config = dict(
    num_key_value_heads=12,
    head_dim=32,
    intermediate_size=768,
    init='uniform',
    init_std_qkv=0.0312,
    lr_mult_down=2.0,
    warmup_steps=0,
    decay_shape='linear',
    final_lr_fraction=0.05,
    max_seq_len=1024,
    doc_mask=True,
    train_tokens=298000000,
    max_steps=4548,
)
Each number is 200 + 20 x the weight over its row's rms, rounded and kept within 0 to 999. Layers, rows and columns count from 0. The size before them is the row's rms in percent of the matrix's.

# q: layer 10 attention query, 384x192, rms 0.248, rows 0-31, columns 96-143
# k: layer 10 attention key, 384x192, rms 0.241, rows 0-31, columns 96-143
q0,074,223,226,148,200,184,230,196,189,177,170,216,194,165,195,177,184,200,181,228,203,216,230,191,211,168,188,167,204,187,177,229,181,191,228,187,197,181,216,195,233,181,203,178,195,189,193,217,172
k0,052,170,170,213,208,221,205,226,217,174,156,175,230,225,207,189,174,202,180,181,210,216,178,188,213,198,190,183,189,181,154,194,209,204,173,206,221,209,207,198,176,183,205,202,219,219,214,201,258
q1,074,221,209,154,197,192,212,217,195,206,170,220,209,183,221,197,178,228,183,230,179,205,230,199,259,167,195,196,188,175,177,214,187,204,211,216,202,200,224,205,242,165,185,181,189,223,196,238,204
k1,067,200,215,226,173,251,184,219,177,181,215,193,204,204,241,202,188,232,181,223,220,201,200,200,174,186,199,163,226,172,168,233,180,194,185,198,196,180,196,208,239,164,172,187,232,182,198,187,225
q2,078,170,177,226,192,198,183,178,182,199,233,160,185,193,201,196,222,184,209,151,218,200,162,188,161,226,202,218,196,215,225,180,208,215,187,199,199,198,180,212,154,232,229,218,211,187,215,175,195
k2,072,203,180,197,202,187,225,189,227,223,196,201,189,181,157,212,197,195,236,170,175,208,198,187,204,216,190,221,195,209,234,183,229,217,194,195,198,203,210,179,182,237,221,211,153,229,231,173,173
q3,072,207,195,170,184,211,232,216,202,205,182,245,216,239,194,217,207,229,196,205,191,213,217,221,217,150,233,188,209,161,159,230,160,197,218,199,212,203,209,210,260,175,189,198,215,207,197,237,223
k3,068,227,222,182,196,215,188,204,183,186,187,205,210,214,216,193,175,213,177,233,206,213,242,202,225,179,213,190,201,209,171,209,195,178,209,183,216,196,195,232,205,156,165,201,229,199,160,225,232
q4,079,207,205,225,203,195,191,183,224,214,186,196,174,156,195,183,202,220,218,196,182,199,182,204,183,203,202,210,191,193,209,184,204,231,201,173,178,218,204,196,174,222,194,181,181,216,248,175,190
k4,066,185,201,195,212,213,212,204,222,220,191,196,178,199,172,228,211,197,229,183,165,196,195,181,219,201,185,198,205,204,210,201,204,185,183,191,179,222,198,167,180,236,202,195,166,219,225,191,174
q5,061,197,200,190,192,207,244,185,228,175,173,217,200,206,195,205,200,210,169,251,207,202,214,195,219,175,205,160,156,202,183,222,198,185,236,200,202,203,193,178,250,213,201,171,191,205,200,220,210
k5,048,162,197,198,210,199,195,194,182,208,202,243,212,197,158,190,191,186,178,210,192,208,245,171,224,192,204,168,239,172,205,208,188,201,235,214,197,225,191,198,182,172,220,182,202,206,208,186,198
q6,090,199,215,181,190,193,231,213,192,181,174,244,224,212,181,191,197,210,201,218,223,192,241,186,215,163,204,195,178,198,177,232,209,190,247,217,202,207,212,188,244,187,189,193,204,170,184,239,213
k6,062,204,195,214,187,211,178,198,176,198,195,216,238,211,188,212,153,208,190,221,214,209,223,177,223,183,226,190,186,189,189,203,162,213,166,198,216,201,211,211,218,171,199,186,212,169,166,225,226
q7,087,205,219,177,198,189,207,232,172,167,239,200,208,218,208,214,204,180,187,182,236,202,204,216,215,197,209,188,185,195,188,215,203,217,199,179,204,247,195,228,217,170,178,193,212,189,190,192,224
k7,081,227,207,203,193,179,194,206,176,175,246,224,228,199,220,188,207,208,171,198,232,207,217,198,191,189,208,184,216,211,198,186,190,205,244,213,230,195,212,217,219,190,198,193,222,196,196,202,222
q8,086,200,199,179,204,161,226,201,163,170,201,196,199,207,187,212,183,224,208,176,196,196,192,203,220,168,207,203,183,201,200,171,220,212,180,202,203,242,218,237,215,187,148,173,217,207,202,225,208
k8,089,195,197,198,176,212,194,194,197,214,171,199,229,195,203,195,184,210,183,183,224,216,242,204,222,189,163,216,160,214,175,187,168,187,212,200,235,169,235,207,219,190,175,196,211,210,162,212,259
q9,102,188,199,205,214,200,201,181,238,225,188,220,177,152,191,184,199,205,221,179,160,210,188,208,178,180,183,184,216,192,215,215,230,212,196,206,201,199,184,163,196,229,179,206,197,206,228,188,182
k9,100,177,217,167,205,204,242,185,218,205,163,192,163,180,194,193,200,210,223,187,165,193,193,186,169,235,204,216,192,172,205,199,203,212,198,222,177,201,221,216,205,197,182,195,202,216,233,202,162
q10,101,187,198,218,238,219,161,216,188,182,233,199,211,167,209,208,218,200,171,225,207,180,198,215,174,157,189,239,218,192,172,245,207,216,169,184,211,212,199,207,199,179,175,223,179,190,197,184,234
k10,092,212,180,192,240,191,191,195,229,211,213,208,185,180,200,223,218,191,177,228,198,198,174,198,198,198,192,198,198,190,175,224,196,214,185,177,219,194,216,196,199,187,188,210,195,204,221,169,207
q11,120,219,237,173,202,213,200,192,193,209,180,223,218,183,177,223,185,182,191,232,195,197,249,194,187,212,171,213,183,223,206,205,247,211,207,172,199,227,176,184,203,205,179,210,200,238,204,182,221
k11,109,240,241,202,204,179,173,183,204,222,175,238,199,191,189,199,175,207,177,186,179,202,239,207,219,220,167,185,179,224,224,210,196,190,205,195,192,177,193,178,216,192,187,207,209,209,210,195,210
q12,122,200,194,214,225,213,182,228,188,156,195,209,188,239,236,212,206,209,222,182,199,187,216,194,219,185,234,203,181,190,189,177,184,240,200,223,203,233,195,209,215,191,207,204,208,179,208,204,235
k12,115,198,165,204,216,198,152,203,212,165,175,236,197,224,205,198,187,238,234,174,206,190,192,210,206,163,210,211,209,215,180,186,194,220,218,204,198,198,209,191,239,191,203,226,214,187,182,219,227
q13,114,201,180,205,240,233,190,193,216,173,200,197,193,227,179,186,208,178,209,225,205,207,200,191,228,192,153,141,184,219,222,194,188,192,191,221,196,205,220,183,179,238,205,187,209,180,218,184,207
k13,117,183,208,183,228,255,211,188,222,166,216,201,173,226,198,195,201,219,196,229,204,188,190,203,204,203,174,179,175,216,216,208,203,188,199,196,199,224,200,203,176,231,248,194,203,232,214,214,149
q14,117,198,185,235,221,193,193,204,183,179,156,206,210,230,212,173,200,179,190,222,188,202,225,208,225,189,179,219,210,173,216,194,219,181,230,217,224,165,140,173,216,246,214,216,189,236,156,199,193
k14,118,220,181,239,235,202,190,197,161,160,177,179,205,209,200,188,224,196,194,203,202,206,229,192,201,194,182,249,221,167,218,193,207,224,209,185,205,186,152,182,199,267,177,198,219,218,187,181,160
q15,113,244,162,196,196,191,171,173,206,191,188,178,195,188,176,194,182,242,207,210,183,185,210,201,175,191,216,201,225,221,222,208,211,162,234,183,168,219,204,191,219,230,219,191,167,226,179,229,186
k15,122,217,184,205,158,181,193,205,215,202,198,207,217,193,197,206,198,219,227,197,197,146,234,214,211,184,169,187,189,223,221,213,185,167,210,193,209,219,197,183,213,198,231,225,180,190,195,227,189
q16,070,207,180,201,210,215,184,194,206,174,170,186,202,192,186,226,187,210,165,245,170,200,208,226,246,193,213,187,210,186,204,190,215,211,199,188,190,225,227,195,216,199,144,175,163,209,208,206,230
k16,064,207,216,192,172,202,206,223,191,208,212,198,225,189,221,190,206,215,177,215,172,201,202,182,176,181,208,194,208,153,203,234,167,225,195,210,206,178,198,203,255,149,171,194,221,206,191,193,186
q17,062,188,194,221,217,195,173,187,191,190,172,205,180,179,185,224,189,192,199,183,165,190,195,188,231,230,208,198,203,196,237,197,226,215,218,198,180,211,212,188,199,194,181,188,189,210,230,196,207
k17,061,209,173,175,214,208,207,211,198,232,205,201,191,205,236,187,217,228,218,236,208,204,189,201,171,199,225,240,198,189,212,191,167,208,200,185,200,202,198,204,213,200,175,170,202,201,185,193,167
q18,068,204,207,181,190,208,198,210,197,212,215,219,223,247,210,182,226,206,183,209,222,221,180,202,195,189,221,175,205,187,187,216,178,183,204,209,201,187,212,215,224,200,226,214,208,172,166,203,187
k18,050,192,219,211,208,210,194,200,190,187,199,199,223,162,225,184,175,212,186,229,196,205,204,205,207,174,166,202,226,214,147,212,235,197,176,203,190,193,193,214,212,184,168,225,223,177,216,208,256
q19,066,228,200,222,192,176,195,171,206,209,184,207,197,169,187,213,189,213,197,214,151,201,208,171,213,236,196,209,191,206,211,203,217,216,175,168,173,179,177,200,216,213,177,197,217,224,232,198,180
k19,058,206,194,207,213,219,209,212,223,227,202,178,181,187,173,192,226,195,225,150,217,186,182,219,191,198,204,197,179,187,234,180,184,193,219,180,208,223,214,180,187,221,218,183,184,207,224,170,163
q20,075,201,192,223,208,173,200,213,210,211,211,174,196,185,192,199,213,190,231,167,213,212,171,201,180,242,184,217,213,219,217,172,206,225,204,201,207,207,196,213,143,233,181,220,215,191,224,183,174
k20,060,211,189,211,203,209,209,174,227,216,195,184,164,179,205,203,222,203,226,185,174,189,190,189,186,232,185,214,199,226,236,189,242,202,173,191,193,182,196,171,188,248,218,186,155,222,224,171,192
q21,091,223,199,225,204,188,171,175,226,219,204,180,153,145,200,194,198,200,210,181,175,205,181,186,189,228,195,214,206,201,215,161,197,217,192,189,191,212,197,190,162,225,185,194,198,202,227,165,173
k21,074,185,195,187,209,212,215,189,216,213,207,202,166,198,163,215,217,199,213,181,176,177,197,161,209,203,179,200,210,215,235,212,211,206,203,186,174,206,198,185,156,235,212,185,159,214,227,178,173
q22,063,197,173,229,207,190,204,185,243,205,162,200,171,172,211,213,194,210,183,189,170,187,191,202,179,220,197,190,207,174,186,222,203,186,203,197,169,194,203,216,203,238,248,194,202,208,225,183,195
k22,069,191,209,201,221,207,218,188,206,231,217,236,164,185,191,200,195,205,207,178,178,205,185,165,211,191,180,200,227,214,208,217,177,199,233,161,174,224,194,177,162,220,177,207,164,221,241,179,159
q23,081,179,196,161,170,200,222,221,200,193,212,209,185,233,205,214,231,193,186,199,192,190,246,199,210,207,231,187,188,189,188,218,206,160,199,228,193,192,207,205,213,193,238,189,187,203,171,238,219
k23,068,172,225,201,207,205,191,190,197,186,204,203,178,228,192,220,192,158,178,159,227,190,199,208,228,155,198,196,208,206,190,225,158,218,194,192,201,195,187,211,230,174,196,190,198,145,193,183,213
q24,093,206,189,210,200,169,211,193,211,175,232,214,198,183,172,207,198,223,253,183,167,216,204,159,215,185,198,206,256,189,220,222,196,208,187,203,173,212,192,188,176,225,197,220,203,197,238,217,167
k24,084,184,164,202,195,201,194,187,182,211,206,231,205,212,201,251,173,218,249,213,168,180,206,214,170,197,196,195,216,229,224,196,196,178,195,217,189,209,204,217,195,201,179,199,180,216,220,185,198
q25,088,236,179,239,199,188,185,216,193,186,202,209,175,197,182,206,213,175,196,189,260,203,191,188,214,183,216,219,237,189,201,199,206,210,159,214,196,211,186,200,205,202,197,177,236,174,239,202,199
k25,091,249,200,185,216,210,190,187,173,189,205,200,211,186,169,203,174,217,185,217,180,198,214,184,193,194,225,206,199,172,231,199,223,232,140,202,196,206,185,191,200,229,160,184,223,229,191,218,169
q26,093,175,190,217,222,214,199,188,205,181,212,166,188,225,214,191,173,193,201,223,204,212,200,208,156,181,230,203,199,220,180,191,167,180,212,194,190,216,232,214,173,170,234,234,173,226,200,164,228
k26,123,191,219,204,228,176,208,211,186,165,200,192,179,185,206,197,211,187,185,223,207,199,195,174,170,169,233,204,211,183,207,206,228,219,207,212,190,226,211,231,222,175,228,211,206,201,223,179,157
q27,130,191,198,192,210,216,175,207,191,157,206,145,234,202,216,239,189,167,193,192,204,192,201,204,219,224,181,204,228,198,180,183,217,192,219,220,198,209,206,194,197,227,221,158,190,187,215,194,206
k27,116,215,176,205,211,241,169,197,193,176,170,155,261,240,199,232,185,185,203,188,195,210,193,222,213,219,193,210,218,229,191,185,223,184,184,210,190,188,227,194,207,228,215,197,181,180,206,182,191
q28,116,186,196,178,178,230,205,226,224,202,204,213,153,222,211,174,238,197,196,162,188,198,197,203,200,193,178,174,206,199,240,181,193,204,241,188,190,191,199,157,227,191,191,191,206,211,208,197,188
k28,123,193,168,211,208,185,195,212,209,220,197,228,209,237,182,174,205,203,178,146,198,181,211,245,186,178,220,179,179,204,186,206,166,174,207,196,178,204,186,181,225,200,170,189,186,208,205,194,249
q29,125,176,198,209,194,203,219,217,196,204,175,189,199,185,220,179,173,202,225,169,198,213,206,200,226,203,200,166,187,208,197,189,215,226,196,168,178,239,210,207,199,221,163,197,209,203,202,196,178
k29,121,206,212,214,207,228,220,212,208,209,201,190,207,192,219,179,203,205,221,169,196,222,201,190,206,201,198,169,190,226,195,211,198,215,209,181,174,210,210,205,210,241,183,170,193,198,208,191,172
q30,120,189,206,169,192,178,212,213,202,204,214,214,190,213,207,232,192,218,231,185,185,196,188,198,197,191,213,231,169,253,186,202,188,200,173,208,200,200,201,230,213,203,184,196,195,204,217,211,185
k30,126,172,209,166,214,194,205,218,167,189,180,216,201,184,238,239,194,231,238,212,204,193,164,203,210,218,232,202,193,188,222,179,225,209,200,205,169,176,188,244,232,204,219,205,229,217,190,222,150
q31,120,187,211,192,205,178,187,215,178,199,187,214,204,185,233,177,239,222,198,205,220,190,166,201,160,159,178,228,241,182,204,219,209,213,189,205,195,170,206,202,206,164,240,243,209,231,220,174,200
k31,126,204,212,216,193,157,175,185,211,189,159,185,175,186,227,169,216,225,206,210,212,225,177,202,179,168,167,195,215,209,186,201,207,208,191,218,183,183,201,202,162,184,197,222,213,196,206,186,251